config.toml
activation = "tanh_gelu"
rope_fraction = 1.0
init_std_o = 0.0137
lr = 0.00486
warmup_steps = 50
train_tokens = 198000000
Each number is 128 + 24 x the weight over its row's rms, rounded and kept within 0 to 255. Layers, rows and columns count from 0. The size above them is the row's rms in percent of the matrix's.

# layer 2 attention query, 384x192, rms 0.062, rows 181-216, columns 0-191
size [ 85 100  72  91  68  97  73  73 106 111  94  89  78 103  86  71  82  99  92  91  95  89  98  86  93  98  89  83  87  87  83 100 101 104  85  85]
[[130  96 126 136 155 136 134 163 147 153 110 118 149 118 100 142 113 141 155 188 133 122 132  99 104 164 163 128 167  96 150 120 127 177 133 136 160 138 165  85  89 154 118 137 155  87 155 102 162 124 147  44 102 147 102 106 100 111 114 114 173 114 156 127 118 105 116 140 131 155 113 160 144 145 177  72 114 109 113 128 108 165 137 148 107 135 171 101 105 145 143 128 172 134 147 117  97  77 139 113 143  87 189 123 135 127 126 132 110 130 139  72 100 113 158 135 119 135 123 135 129 144 101 123 124 149 140  99 142  84 125 107  96 139 112 147 115 121 154 143 133 163 128 129 137 131 145 133 117 150 118 111 126 101 150 119  80 127 157 113 146  81 115 121 170 115 125 103 125 128 113 153 113 121 128 126 161 110 117  92 114 145 107 116 131 150 130 100 113  80 114 148]
 [111 160 125 147 106 161 151 129 177 127 104 117 119 134 115 141  99 114 114 137 136  99 111 150 152 157 150 144 161 152 120  95  94 162 187 129 169 171 119 151 109 148 120 145 127 107 169  82 148 128 109  72 126 134 128 126 107 176  85 136 131 153  77  98 134 136 157 107  92 157 147 122 112 121 130 139 104 155 121 199 135 115 153 125 123 104 130 121 131 148 137 135 120 129 116 171 156 140 150 119 155 154 118 111 158 132 125 130 131 128 142 134 140  96 151 134 165 123  76 136 130  96 114 129 146 101 131 111 125 109 109 140 132 118 118 162 113 151 169 102 139 152 135  90 171  86 161 116 138  95 141 174 116 113 136 158 129  80 101 127  72 113  92  97 124 116 121 131 114 108 135 159 136 169 124  70 125  93  78 111 116 134 149 110 102 139 103 116 122 129 116 122]
 [156 160  93 119 109 117 142 162 115  82 127 125 114 112 107 112 111 134 121 154 175 107 165 104 133  77 118 150 117 117 137 169 141 126 107 127 113 131 168  89 138 152 136 114 173 116 122 167 142 123 112 100 109 123 116 164 137 124  98 117 141 104 144 135 107 134 144 119 104 123  85 149 119 130 123 103  92 151 111 141  92 120 112  51 159 164 169 160 166 114 135 130 176 153 120 137 113 120 133 155 110 147 185 112 108 135 133 141 133 113 116 112  90 134  90 131 120 137 136 165 116 175 106 101 118  78  88 108 100 113 127 114 161 157 123 151 130 141 135 112 115  97 130 153 164 118 129 138 149 100 133 114 152 102 111 174 109  92 118 130  75 115 114 159 118 109 106 109 140 196 146 127  70 143  77 142 136 104 143 126 150 126 105 119 106 146 131 112 131 133 126 119]
 [153 129 173 125 123 137 132 101 133 110 131 116 141 144 150 139 115 141 134 115 118 149 115 117 126 161 106 147 123 168  98 156 155 119  93 121 124 145 109 130 141 129 145 136 110 138 115 126 133  97 120 107  91 161 154 143 166 139 132 150 101 144  69 150 165  99 139 167 119 127  94 143  94  85 113  72 165 133 124 154 156 144 108 118 136 128 151 154 152 148 109 151  99  93 146  95 154  94  94 164 121 107 130  56 142 148 141 100  85 151 170 152 128 108 137  91 146 108 163 108 125 130 125 130 109 123  89 183 165 139 112 149  83 141 141 127 128 125 141  90 135 131 123  88  81 110 163 108 145 130 124 143 130 146 145 141 183 106 143 138 121 161 115 153 161 172 140 180 120 140 193 128 130 140 108  99 107 128 148 115 114 103  99 140 161 105 119 128 122 127 135 154]
 [104 172 185  99 113 108 140 105 154 112 195 145  72 145 114 130  94 120 105 110 115  98 141 157 134 134 109  89 119 177 138 148 148 119 161 112 104  93  97 119 131 115 154 134 133 112 134 150 121 122 107 143 150 171 110  84 174 100 152 127 114 160 167 128 127 165 140 113 161 128 148 127 113 191 114 101 136 154  89 155 130 146 129 132 108  73 152  99 125 108  82  86 142 142  92 146 134 139 121 108 161 175  99 136 130 154 119 134 122  77 138 113 147  85 144 124 129 106 104 120 148  93 111 110 129 100  68 111 141 139 131 123 127 102 150 150 129 133 143 164 159 129 133 157  91 153 156 162 141 100 115 149 123 162 159 132 149 135 155 149 113 127 155 126 117 115 121 108 136 152  87 115 149 168 117 116 119 144 126 149 122 114 113 128 126 123 137 139 159 148 114 132]
 [160  85  95 125 118 107 133 161 116  99 119 140 129 100 112 123 150 104 132 113 131 107 160 113 136 132 129 144 193 107 151 161 136 117 152 130 103 111 128 107 117  86  92 106 153  85 142 152 181 118 135 153  68  97 157 126 134 140 128 145 110 133 112 136 103 154 117 123 121 116 105 138 115 120 162 111 127 128  98  95 118 131 136 138 131 119 142 178 121 135 128  95 103 151 125 121 121 138 121 105 173 130 119 178 107 132 128  73 101 130 117  65 138 113 149 126 100 124 101 141 134 123 135 114 137 114 128 142 129 159 116 121 110 175 150 167 115 135 115 145 114 148  88 153 140 132 138 114 121 128 117  95 120 137 132 127 112 169 144 129 146 151 135 107 142  81  96 152  96 189 127 146 160 137 114 102 146 129 143  81 115 162 121 165 106 143 196 162  92 175 179 170]
 [132 129 134 148 112 109 137 129 113 142 145 101 120 138 137 111 145 114 130  93  80 156 150 109 134 104 127 187 140 102 155 108 119 115 106 124  93 141 124 160 119 117 121 116  78 148  96 111 133 167 100 109 129 130 157 198 139 146 114 132 138 124 103 133 138 135 118  92 132 132 164  83 110 140 102 167 121 161 145 137 178 130 130  76 125 138 140 165 140 135 109 100 109 127 136 172 150 103 126 112 132 123 134 129 130 111  87 174 101 159 135 133 166 145 113 136 148  73 150 116  83 126 107 154 111 124 139 123 168 103  69 138 105 141 118 123 146 107 161 119 156  89 112  89 184 149 139 100  84  94 182 143 130 123 132 105 118 149 105 136 125 102 112 116 139 143 124 166 102 138 134 163 146 113 143 114 141 119 152 121 101  82 163 120 109 136 128 115 135  66 112 102]
 [133 124 157 156 185 104 132 159 108  92 161 147 142 129 131 127 112 126 148 157 120 141 132 127 133 138 145  93 153 159 145 111 123 169 112 117 132 100 100  55 135 175 147 145 128 168 117  98 173  85 109 101  88 134 105 125  93 117 127 117 144 142 145 134 145 127 139  57 149 141 136 119 110 123 160 132 139 169 134 126 144 142 167 140 124 161 134  91 110 152 130 127 134  94 129  83 111 128 118 108 122 145 114 122 143 183 109 105 126 130 121  81 148  99 152 168 137 121 105 135 145 130 100 139  89 130  98  73 136 141 118 131 157 110  77 130 118 150 142 148 166 163 134 146 137 169 159 182 139 111 115 128 123 130 143 129 186 142 140 130 157 131 137 136  98 170  91  98 111 154 125 137 133 146 115 144 104  80  97 119  98 132 166 127 115 100 143 117 129 148 132 124]
 [125 164 131 130 173 106 147  90 154 132 117 179 161 149 174 128 137 164 136 118 101  93 174 139 143 126  96  84  69 129 133 109 117  78 106 127 141 115 136  91 104 132 100 169 106 143 132 123 107 134 101 125 130 163 128 134 115 112 148 114 147 159 145 103 160 136 146  95  83 115 142 143 109 116 113 171 133  83 144 162  87 136 127 152 126 102 147  71 142  81 114 129 152  99 131 117 149 140 133 138  86 141 154  99 117 104 151 134 137 148 157 126  82 146 144 120 130 132 127 103 130 102 127 136 142 130 129 139 165  74  96 132 132 116 186 163 132 135 131 137 134 122  69 117 156 122 102 139 155 140  99 131 131  91 104 145 154 165 133 124  94  80 113 100 120  94 113 105 115 101 127 152 128 120 124 154 132 111 103 143 136 108 140 127 129 140 125 112 111 102  83  83]
 [138 113 117 134  94 104 171 130  92 100 119 149 107 147 153 106  90 152  88 115 160 164 153 125  91 129 148 122 108 171 135 133 131 141  83 166 134 125 111 148 147 125 166 124 136 116 116 144 104 144 136 146 126 130 126 131 153 110 133 130 131 136 146  69 109 162 117 107  70 125  91 188 130 136 108 119 109 117 128 148 137 130 133 110 121 168 164 142 132 114 145  89 156 144 177 116  94  97 136 100 148 106 128 143  53 129 160 117 140  71 123  89 123 123 150 102 125 115 168 155 132 118  90 140 112 133 145 161 149 129 111 133 109 113 142 126 174 123  95  63 142 131  65 110 110 139 156 116 156 128 137  71 127 136 133 121 141 127 119 123 151 133 124 185 106 134 130 157 151 147 162 132 137 142 123 143 128 136 165 119 133  94 101 123 148 137 135 110 169 160 132 133]
 [120 154 148 196 115 109 130 158 180 136 122 122 136 134  86 134 165 150 117 149 136 178 140  98  95  81 126 172 145 153 145 130 101 119 147 107 110  93 131  64 122 130 140 151 108 169 119  86 167 143 150 114 142 152 128 112 130 162 117 125  85 121 149 185 125 121 141 110 163 137 156 197 107 125 107 133 140 145 132 109 113 143 141  87 126 139 122 128 154 118 124 147  77 130 170  70  98 126 131 143 117 116 145 129 108 155 125 135 108 158 126 133 128 124 118 135 151 133  91 114  96 140 147 115 103 115  95  83 102 147  93 118 151 166 123 130 120 130 151 138 123 139 139 140 146 162 101 184 112 115 144 162 132  90  93 141 105 134 136 142 134 126 145 179 157 135 118 114 116 136 132 125 126 110 145 163 126 118 131 143 172  73 122 104 116 163 133 114 150 135 133 157]
 [121 111 126  98 125 106 129 117 111 135 135  81 102 108 113 119 103 138 144 124 126 124 104 128 138  78  89 180 146 119  88 147 138 149 123 119  96  91 105 105 173  92 126 133 115 123 117 195 152 133 104 151 177 135 180 133 143 141 123 129 108 117 150 148 103  92 123 135  88 143  89 146 107 143  95 112 149 128 135 147 114 122 120 131 151 105 123 134  85  89 123  89 106 151 108 117 169 106 105 145 138 156  54 131 165 136 130 138 118 108 153 144 154 149 143 106 143 102 144 126 124 114 102 152 102 180 116 131 126 118 129 131  96 138 155 147  85 141 148 108 103  83 146 118  79 125  99 125 133 107 137 117  76 189 113 175 158 120 124 174 148 135 122 137 160 134 137 140 119 104  91 108 157 129 106 118  98 127 116 117 112 134 104 114 120 114 136 175 134 148 113 162]
 [ 88 119 143 127 111 135 134 130 122  89 100 136 128 189 157  89 120 105 133 139 136 155 159 144 131 131 133  96 119 108 133 122  96 173 112 115 113 110 109  97 136 159 169 130 130 172 129 136  96 124 163 160 121 169 128 100 114 119 163 136  89 108 142 101 132 144 153 115 198  96 139 141 127 125 111 154 140 119 153 129 133 134 106 111 135 147  81  80 106 118 128 131 111 158  76 143 124 142 174 118 176 145 102 195 102 123 144 133 139 129 121 146 136 125 159  94 151 102 104  80 139  81 154 107 125 119 138  79 105 155 116 134 108 129  89 109 174 186 140 139 139  90 156 140 114 143 106 162 123 138  83 120 132 122 101 122 152 132 134 136 109 129 135 105  96 125 148 108 117 137 124 166 102 140 135 147 116 100 139 156 156 116 121 153 154  82 133 115 147 119  89 125]
 [ 89 107 146 122 104 101 166 132 109 149 135 156 154 121 111 139 127 135 162 165 159 133 145 122 163 132 125 163  96 128 117 145 127 138 122 117 141 101  97 112 133 153 122 150 127 165 149 118 111  81 143  61 122 159 107 117 143 125  83 119 105 104 123 150 158 105 167 120 102 120 115 138 121 136  78 171 137  94 205 164 160 144 108 108 136 159 120 118 120  91  98 128 139 119 116 129 134 102 132 131 128 182 157 101 152 157 117 156 154 153 116  93 139 126  89 157 148 154 111 154 162 130 117 150  84 112  67  79 123 120 133 118 108 143 127 143 129 124 103 143 110 142 149 116 133 158 112 130 164 106  84 108 135 104 133 152 108  94 144 162 105 134 119 154 121 151 132 156 159 134 114 110 110 125 135 119 136 114  95 152 135  97  72  99 137 113 124 105 136 159  73 120]
 [131  84 133 118 153 123 126 162 126 165 155 138 145  61 125 135 101 100  86 108 163 122  97 131  79 118 142 140 147 108 144 143 161 128  92 144 135 127 113 121 108 105  96 122 113 101 118 114 125 137  85 154 140 168 130 165 146 140 109 133 131 127 147  95 114 128 113  96 159  85 129  98 128  93 124 117 181  98 123 107  81 125 157 135 114 130 157 151 123 124 133  78 103 145 164 131 112 167 116 112  81 111 117 152 112 156 143 105 119 148 128 156 141 150 156  73 134 140 150 127 129 135  99 131 127 184 170  98 133 163 153 144 112 149 135 143 128 119  84  82 115 125 112 130 121 175 156  79 104 189 123  99 157 104 119 132 102 128 125 103 130 131 126 124 152 115  76 132 121  86 118 131 121 146 152 142 141 133  87 138 151 103 115 113 153 153 114 141 145 138 131 169]
 [102 162 136 108 109 106  78 132 131 179 101 110 107 121 103 157 120 125 140 133 140 145 136 118 129 167  95 140 105 105 162 122 141 166 101 160 152 136 143 135 147 129 114 164 107 115 104 158 147 113 143  94 172 197 125 159 148  79 103 101 155 128 115 123 142 144 153 106 119 145 169  92  56 150 108 152 161 125  93 133 103 118 162 115 166 137 144 164 101 137 113 114 117 169 104 142 131 122 132 132 137 132 132 106 131 158 140 126 124 144 141 142 129 105 118 116 131 128 154 122 100 181 122 132 123 155 101 131  88 118 128 129 114 105 131 168 132 110 129 153 130 172 131  92 139 113 135  87 113 111 118 123 122 114 143 159 111  78 115 126 149 148  90 186 108 147 169 133 126 133 104 126 148 146 152 154 134 128  98 145 100 149 132 108 129  86 151  62 175 146 105 128]
 [153  97  60  87 148 112 149 109 135  92 111 120 127 151 107 105 144  80 127 158 137 174 158 138 101 102 112 125 128 119 112 155 114  94  90 104  96 141 138 129 108 116 125 112 142 182  96 129 137 120 127 151 126 148 140 133 151 112 144 123  94 122 116 140  97  97 137 122 156 133 112 143 140  98 156 131  99 141 136 120 132 134  90 101 151 115  95 131 131 116 136 126 130 118 144 147 104 111 155  66 166 142  69 181 114 117 143  86  55 143 138 161 157 138 103 122 154 153 163 110 186 153 147 117 100  97 104 126  97 170 118 135 127 157 121  96 191 120 111 163 137 126 115 138 144 112 109 104 138 150 132 137 125 144  80 112 119 152 141 123 144 147 119 147 118 133 118 124 142 111 127 103 145 127 144 116 126 136 171 143 135 133 106 128 116 119 106 121 182 179 165 142]
 [ 57 146 171 141 151 148 137 120 133 146 158  66 150 111 125 159 104 137 112 147 147 130 164 144 129 131  79 142 134 148 107  72 118 158 112  90 159 149 131 136  96 172 130 103  90 141 131 111  93 121 125  94 170 149 143 114 129 112 151 137 115 125 127 149 144 137 155 140 133 130 151 114 148 163 101 117 110 150 129 163 131 155 123 149 108 134 146 143 108  99 142 104 110 123 161 112 155 135 120 133 133 165 102 133 160 174 123 126  79 145 128 152 150 164 140  96 117 110 115 118 113 137 150 132 145 192 122 131 158 146  95 109 117 145 118 108 154 130 123 121 152 127 161  96 170  89  99 154  95 161 126 194 125  94 113 122 117 109 134 167 135 130 129 142 163  97 115 124 142  88 168 134 106 114 159 141 127 147  91 128 122  59 135 112 122 104 140 150 131 135 131 101]
 [145 131 127 153 144 154 117 132 110  89  72 112 118 120 159 123 120 159 111 180 179 177 141 147 117  97 137 134 151 133 132 152  81 141 139 183 134  68 127  92 111 125 130 153 151 127 141  83 120 135 138 130 104 119 103 111 145 172 135 131 101 122 121  77 130 102 152  94 126  99 131 191 114 119  76 119 138  91 122 127 124 107 115 149 111  96 157  94 141 127 119 114 118 119 128 121 147 157 122 120 138  89 169 110 127 128 118 127 130 122 151 168 112 133 143 146 137 148 100 142 128 110  93 123 153 111 162  99 160 166 121 122 131 153 140 167 123 108 120 120  97 158  87 109 143 157 147 148 178 156 130 135 160  69 142 142 131 147 143 131 102 104 134 100 101 133  83 135 115 162 144 151 101 109 114 123 131 113  92  90 174 105  93 112 130 153 153 111 116 133 147 147]
 [123 121 113 145 140 177 110 139 106 149 122 118 125 149 141 153 120  70 150 125 166  76 155 129 165 107 106 140 112 130  81 112 125 146 170 142 144  74 124 149 133 163 130 124 153  91 142 140 104 116 125 116 107  77  95 109 134 150 101 140 123 106 111 114 125  83 135 145 114 117 150  77 144 166 120 138 148 108 157 134 123  97 119  87 138 128 132 143 141 168  76  97 128 145  85 145 157 173 118 151 172 192 123 126 135 138  87 108 149  98 117 136 140 110 139 157 125 131 133 119 143 104 143 168 170 120 103 107  94 158 129 105  83 144 127 150 123 129  97 119 109  95 176 137 151 130 132 145 161 113 114 162 153 130 148 133 139  84 148 146 111 139 162  98 121 130  98 158 113 182 125 111 119 118 112 115 108 107 105 127 158 124 135 146 111 115  99 123  78 129 152 119]
 [134 113 128 130 122 135 139 133 147 160 164 178 143 108  93 148 142 114 143 107 163 128 110 134 148 148 119 158 102 108 126  96 128 110 128  82 109  96  94  86 152 143 134 125 141 109 129 165 154 102 143 111 143 134 119 103  99 113 150 135 132 122 116 139 136 144 121 134 131 136 148 139 104 176  82 167 123 122 142 111 145 124 164 118 166 132 159 156 117 116 181  88 121 135 133 106 115 117  86 136 138 155  67 102 131 121 116 155 153 133 124  76 153  67 171  63  77 104 104 133 142 107 152 144 137 138 143 145 102  81 109 156 104 124 133 116 130 125  68 151  98 171 135 161 127 150 123 133 129 116 113  87 136 134 118 131  90 116 110 111 149 121 102 178 120 116 141 176 110 118 123 132 126  91 142 106 135 132 129 152 124 170 137 135 178  86 145 145 144  96 138 137]
 [179 126  96  36 108 116 135 109  96 127 158 104 152 116 130  84 139 144 136 112  78 187 162 131 114 149 128 140 176 123 104 120 115  92 127 170 132 103 112 127 143 109 120 114 135  88 173 101 179 145 138 137 132  69 128 147 109 131 105 108 105 126 138 138 115 150 114 129  87 140 114 132 116 112 198 102 125 111 119 136 115 106 122 151 117 125 129 151 136 158 144 123 140 147 125 142 130 129 159 141  96 131 128 151 119 114 135 107 115 102 153  91 142 141 130 140 148 151 164 133 154  98 142 152 119 167 107 101 132 150 123 147 106 125 128 132 114 133 126  92 111 117 139 111 103 159 106 120 120 137 137 110 141 172 132 104 105 156 158 122 135 137 136 154 148 124 104 156 141 147 135  79 137 117 131 105 125 140 173  99 116 147 103 101 157 141 157 174 196 178 167 125]
 [129 128 143 148 143 150  91 137 124 110 108  98 117  91 102 153 150 134  98 146 147 118 167 149 127 137 139 123 153 149 143 113 142 119 182 100 165 124 131 118 113 136 124 102 120  94 122 124 124 148 156 107 145 130 140 135  83  92 122 106 139 144 126 125 113 129 104 108 169 108 126  85 167 159 124  87 122 158 107 109 117 147 157 172  99 160 145 160 134 106 152 157 153 120 121 157 118 176 143 143  95 115 156 174  94 128 144 140 130 143  99  96 112 136 124 127 131 132 141 151 119 169 145 136 116 135 174  63 132 154 158  73 177 112 116  96 100 108 148 164 124 152 135 150 128 129 126 152  76 141 137  96 114 129 106 102  83 129 130  80 143 141 143 108 106 105 139 130 150 120 103 137  93  86 117 162 133  83 130 129 162 159 138 122 101 140 169 188 145 110 117 100]
 [128 123 102  80 144 126 141  95 150 114 111  78 161 140 171 111 101 135 153 139 155 108 150 112 131  54 130 119 132  97 111 157 118 124 132 119 121 148 167 131  89 157 165 100 170 149 127 125  80 133 111 118 127  94 165 137 125 138 140 114 144 135 165 186 123 128 147 134 118 125 141 157 110 137 153 129 105 100 189 123 107 148 113 115 159 119 156 112 117 130 117 145 115 122 118 194 126 150 105 157  90 131 175 104 144 126 126 151 161  86 158 154  88 173  76 147 127 157 130 156 151  88 114  99 140 100 164 127 130 130 145 127  96 130 137 148 112 120 150 103 111  71 127 126 139 125  79 111 141 126  82 142 157 100 134 155 138 135 148 137 121 119 141 103 149  90  96 124 118 131 131  87 118 115 125 134  85 151 118 123 102 163 114 122 113 130  95 136 119 116 120 127]
 [142 122 102  98  87 131 104 159 134 135 128 143 122  99 101 116 182 118 163 106  98  99  87 111 143 118  85 111  84 110 148 152 148 139  78 155 120 150 149 118 139 147 132 108 117 182 136 118 121 102  71 133 119 120 136 141 107  86 124 111 152 130 100 171 136 114 118 154 159 133 124  98 146 136 120 178 116 135 125  90 129 119 125 119 112 140 112 144 121 151 141 207 136 101  92 112 105 145 122 134 113 121 115 119 132 113 113 154 133 155  88 164 138 133 133 137 114 142 172 137 118 138  99 110 111 147 119 129  86  83 143 143 173 107 103 108  98 124 117 170  95 133 162 108  96 148 105 120 115 133  95 134 140 149 140 112 126  85 124 134 112 156 120 170 141 186 150 118 125 139 135 104 143 107 119 112 138 188 129 179 137 161 151  88 133 102  98 125 139  95 146 110]
 [147 149 108 128 173 102 129 133 137 131 120 127 133 123 128 174 124 155 145 160  93 104 128 117 140 128  96 125  87 162 149 152 128 117 128 129 156 117 134  82 171 165 125 146 119 114 109 148  94 114 127 132 124 128 152 135 129  77 154 121 154 171 121  98 145 133 126 137 139 121 118  93 157 122 125 106 168  85 145 105  86 126  76 131 109 117 131 132 160 143  91  96  79 116 141  96 128 137 112 146 141 123 139 112 110 157 131 103 122  85 124 174  97 150 127 134  83 142 121 114 121 129 128 137 170 180 127 166 136 126 127  97 126 147 189 119 144 152  90 143 134 117 141 127 120 124  88 158 125 148 137 174 134 108 113 118 147 158 115 131 137 128 110  82 126 110 149  78 112 110 141 142 158 158 103 182 135 143 118 148 164 105 134 142 161 159 138 118  93  39 116 124]
 [ 93 123 102  74  97 148 126 123 116 158 181 112  97 109 166 123 112 106 131 129  60 102  87 118 115 164 140 102 148 122 113 109 135 100 103  96 148 147  87 144 119 113 121 119  83 126 123 117 105 156 115 162 207 118 118 133 134 110 144 173 149 122 172 122 151 128 117 117 124 126 126  50 130 146 117 132 107 143 111 155 156 130 105 186 111 101 126 112 105 132 136 115 127 108 143 129 154 116 158 115 139 149  91 167 162 144 124 150  92 113 135 135 140 127 135 103 163 128 154 115 141 117 106 153 165 156 146 100 145 136 143 140 108 114 114 143 129 137 148 143 161 149 127 131  95 103 145 119 113 165 165 142 123 152 115 130 136 145 117 123 177 123 112  61 162 156 127 125 108 110 112 115 171 132 142 109 100 141 126 113  74 145 152 148 113  97 119 165 126 140 139 128]
 [120 120  97 166 165 165 111 107 135 107 103 164  91 115 156 118 111 116 128 171 135 112 126 105  99 163 144 103 122 134 158 172 145  99 109 152  81 128 155 130  93  97 134 128 138 129 110  97 145 120 148 139 107 108 125 126 121 105 124 137 132  94 164 110 154 111 165 127 126 122 143 147 118 155 152 102 150  89 100 120 115 158 122 127 110 137 141  42 157 121 147 132 137 125 164 123 109 140 141 147 162  90 109 103 126 101 126 167 115 107 145 117 103 131 136 146 182 114 125  70 155 108 113 149 142 127 109 135 128 123 144  97  66 122 119 143  94 164 143 123 158 171 162 162 138 139 160 129  99 154 121 119 102 170  77 124 141 117 164 110 139 139 158  99 168 130  96  99  96 120 134 145 160 141 108 150 162 127 127 166  98 161 105 150 117 116 107 138 134 112 142 146]
 [117 137  88 113 114 160 107 108 134  80 178 140 131 140 125 157 115 145 108 122 138 112 177 102  98 152 121 110  77 145 143 153 122  87 141 142 151 139 123 165  80 148 122  97 111 114 114 155  94 134 141 104 135 112 129 149 103 122 107 129 133 118 117 138 137 151 171 113 129 130 129 115 120 154 128 110 151 120 103 163 122 121  98 148 145 174 157 140 124 111  71  90 132 147 160 158 114 179 156 159 131 143 134 152  68  90 169 142 102 117 111 173 127 150  89 110 125 128 114 129 105 122 122 118 148 124  88 155 157 130 141  79  90 151 142 114  85 139 111 141 139 100 117 107 158  54 109 132 142 142 143 146 121 105 108 122 102 143 130 148 121 155 123 102 132  98 126 110 119 165 115 110 153 153 160 116 146 177 134 152  89 125 129 140 130 170 175 106 109 133 127 153]
 [150 122 145 138 142 103 154 100 120 132 196 139  89 157 107 127 143 134 141 149 108  91 135 131 126  87 108 144 103 154 140 141 126 146 166  58 144 116 125 121 142 102 130 134 146 110 122 164 119 120 120 114 121 114  96  73 150 123 153 124 134 125 147 115 122 131 108 132 144 143 132 120 156 152 146 126 147 121 109 163 128 131 145 126 138 110 119 169 137  89 111 101 171 144 157 115 119 142  94 162 117 189  70 158  86 141 128 150 120 112 136 100 106  89 133 111 109 115 122 128 116 129 101 166 106 109  77 138 116 112 131 130 113 138 136 153 147  75  65 150 163 131 118 146 135 103 136 174 132 130 118  95 120 204 139  99 110 134 144  93 124  96 112 120 173 116 130 153 106 156 112  87 144 153 138 118 127 135 127 157 112 125 105 141 167 115 118 112 127 186 157 154]
 [157 104  87 170 128 139 153 130 132  81  64 127 117 128 135 109 112 124 120 184 142 164 119 157 115 126 151 156 149 122 136 163 103 119 123 134 135 167 124 104 115 105 101 176 106 106 171 109 157 127 148  97 150 136 133 105 118 121 157 128 143 126 146 104 112  80 151 100 108 123 129 127 131 140 133 141 131  97 165 106 156 111 126 107 108 123 125 104 117 145 134 121  93 139 129 158 138 129 176 120  95  90 123 131 130 148 108 135 114  83 135 149 134 151 136 143 169 199 105 169 116 130  87 112 156 139 165 106 151 123 112 152  81 157 122 177 134 151 130 169 129 104 143 132 139 120 127  96 137 152 177 130 146 107 130 168 123 133 128 133 130 108  89 134 109  78 124 105 139 136 137 153 143 152 154 130 147  53  94 120 136 164 148 162 132 142 114  95 148 120 139 162]
 [156 117 135 114 113 169 146 164 140 140 135 137 149 130 162 110 103  85 118 146 134 119 126 125 167 159 119 118 103 116 100 119 147 148 110 120 132 142 180 127 110 100 119 117 143 102 159 137 130 150  90 126  69 140 151 129 175 142 142 127 170 100 140 109 103 108 106 133 132  95  72 121 142 141 135 142 130 126 142 129  91 110  89 115 147 151 135 147 164  99 154 144 161 139 122 108 140 132 152  71 151  80 147 174 100 134 145 127 116 125 144 114 127 126 140 128  80 150 153 170 148 186 115 131 134 132 170 143 168 188 131  99  79 119 111 106 154  83 108 101 135 116 145 120 144 113 144 108 137 130 115 119 119 109 153  80 110  89 120 104 149 115 145  97 134 107 116 170 160 143 166 145 127 116 116 157 167 157 122 106 144  98  85  85 143 129 137 102 133 144 130 149]
 [140 174 129 123 134  79 110 138 158 122 161 147 137 127 101 115 152 129 117 101 103 193 171 129 116 124 120 138  88 136 113  75  80  87 148 121  94  87 143 136 119 112 114 131 109 164 126 118 148 142 120 124 163 142 164 137  92 103 141 124 123 110 143 168 126 131 129  92 123 106 162 129 121 177 127 143 103 112 143 128 102  99 134  87 100 135 125  78 119  74 183  90 112 139 143 134 134 146 133 123 101 140  92 154 135 118 155 154 147 124 148 121 162 131 137 115  83 126 135 129 110  93 115 138 101 148 140 121 120  80 124 139 167 127 110 129  81 135 151 172 125 127 132 139 122 125  51 176 133  83 146 122 100 122 134 112  89 161 111 153 145 101 128 165 116  86 141 157 129 119 100 102 132 112 148 152 138 128 136 137 145 106 124 113 124 145 148 152 164 124 131  98]
 [137 131 122  62 102  90  95 131 156 193 107 151 179 147 149  98 149 116 145 151  90 131 136 148 123 140 140 109 127 102 136 106 129 115 124 118 142 144 158 146  99 105  82 132  85 154 173 127 145 164 147 122 115 114 161 145 109 124 111 123 123 152 160 113 124 113 120 123 118 126 126 152  95 115 119 187 108 158 165 130 125 136 101 132 125  93  92  77 128  97 157 124 106 112 101 161 152 109 130  96 150  84 156 115 143 123 131 102 111 142 156 114 104 116 156 134 117 132 124 123 144 128 110  86 139 102 115 141 125 123 105 171  96 106 161 189 134 117 146 111 118 185 119 121 120 126  81 111 139 107 113 135 104 155 171 139 155 184 125 151 122  76 102 103 105 126 169 133 152  98 144 123 148  95 146 110 124 157  96 119 141 151 168 130 127 112 129 123 132 125 136 119]
 [157 139 140 115 116 132  81  98 126 113 127 107 109 123 105 111 133 144 135 147 100 144  91 128 164 127 130 118 149 131 106 142 124 149 141 105 121 104  93 115 153 135 119 130 127 140 130 141 151 106 194 154 104 149 129 106 128 156 160 121 128 125  90 149  80 131 122 154 153 123 120 124 151 127 117 144  99 157 118 114 158 129  95 162 126  85  96 138  96 112 141 166 156 116  83 146 143 162 127 116 169  99 111 168 141 119 131  86  96 112 121 140 130 147 116 139 128 138 138 151 124 149  98 100 161 104 118  90 119 143 156 135 186 121 123 107 122 138 120 179 107 143 126 124  87 108  72 192 139 141 135 148 156 185 127 129 177 164 107 147 121 137  94 111 126 159 151  88 148 176  98 121 116 116 111 136  98 113  93 132 132 149 105 200 111  87 147 134 104 132 125 104]
 [148 181 138 156  80  93 138 147 109  99  94  98 150 149 103  96 101 139 101 135 118 147 160 109 121 137 180 130 156 134 119  81 112 138 168 119 148 139 150 157 146  81 146 130 161 148 153  98 117 186 152 115  94  98  98 137 131 110 117 101 140 158 126 100 133 131 139 149 124 129 114 133 130 168 123 154 124 145 165 124 145 135 110 124  97 111 157 106 182 159 168 145 143 135 132 127 111 109 124 105 147 121 172 132 138 129 122 139 168 130 147  88 150 127 124 128 106 135 114 135 132 116  93 116 159 106 120 189 118 130 130 108 127 121 131 150 116 136 136 112 111 187  83 159 160 124 121 103 130  87 133 148 130 104 106  82 133 110 144 188 185 111 123 168 112 125 145 170 145 107 155 137 149 121 130 157 153 120 146 110 151 109  92  96 144 149 143  92 133 121 107 144]]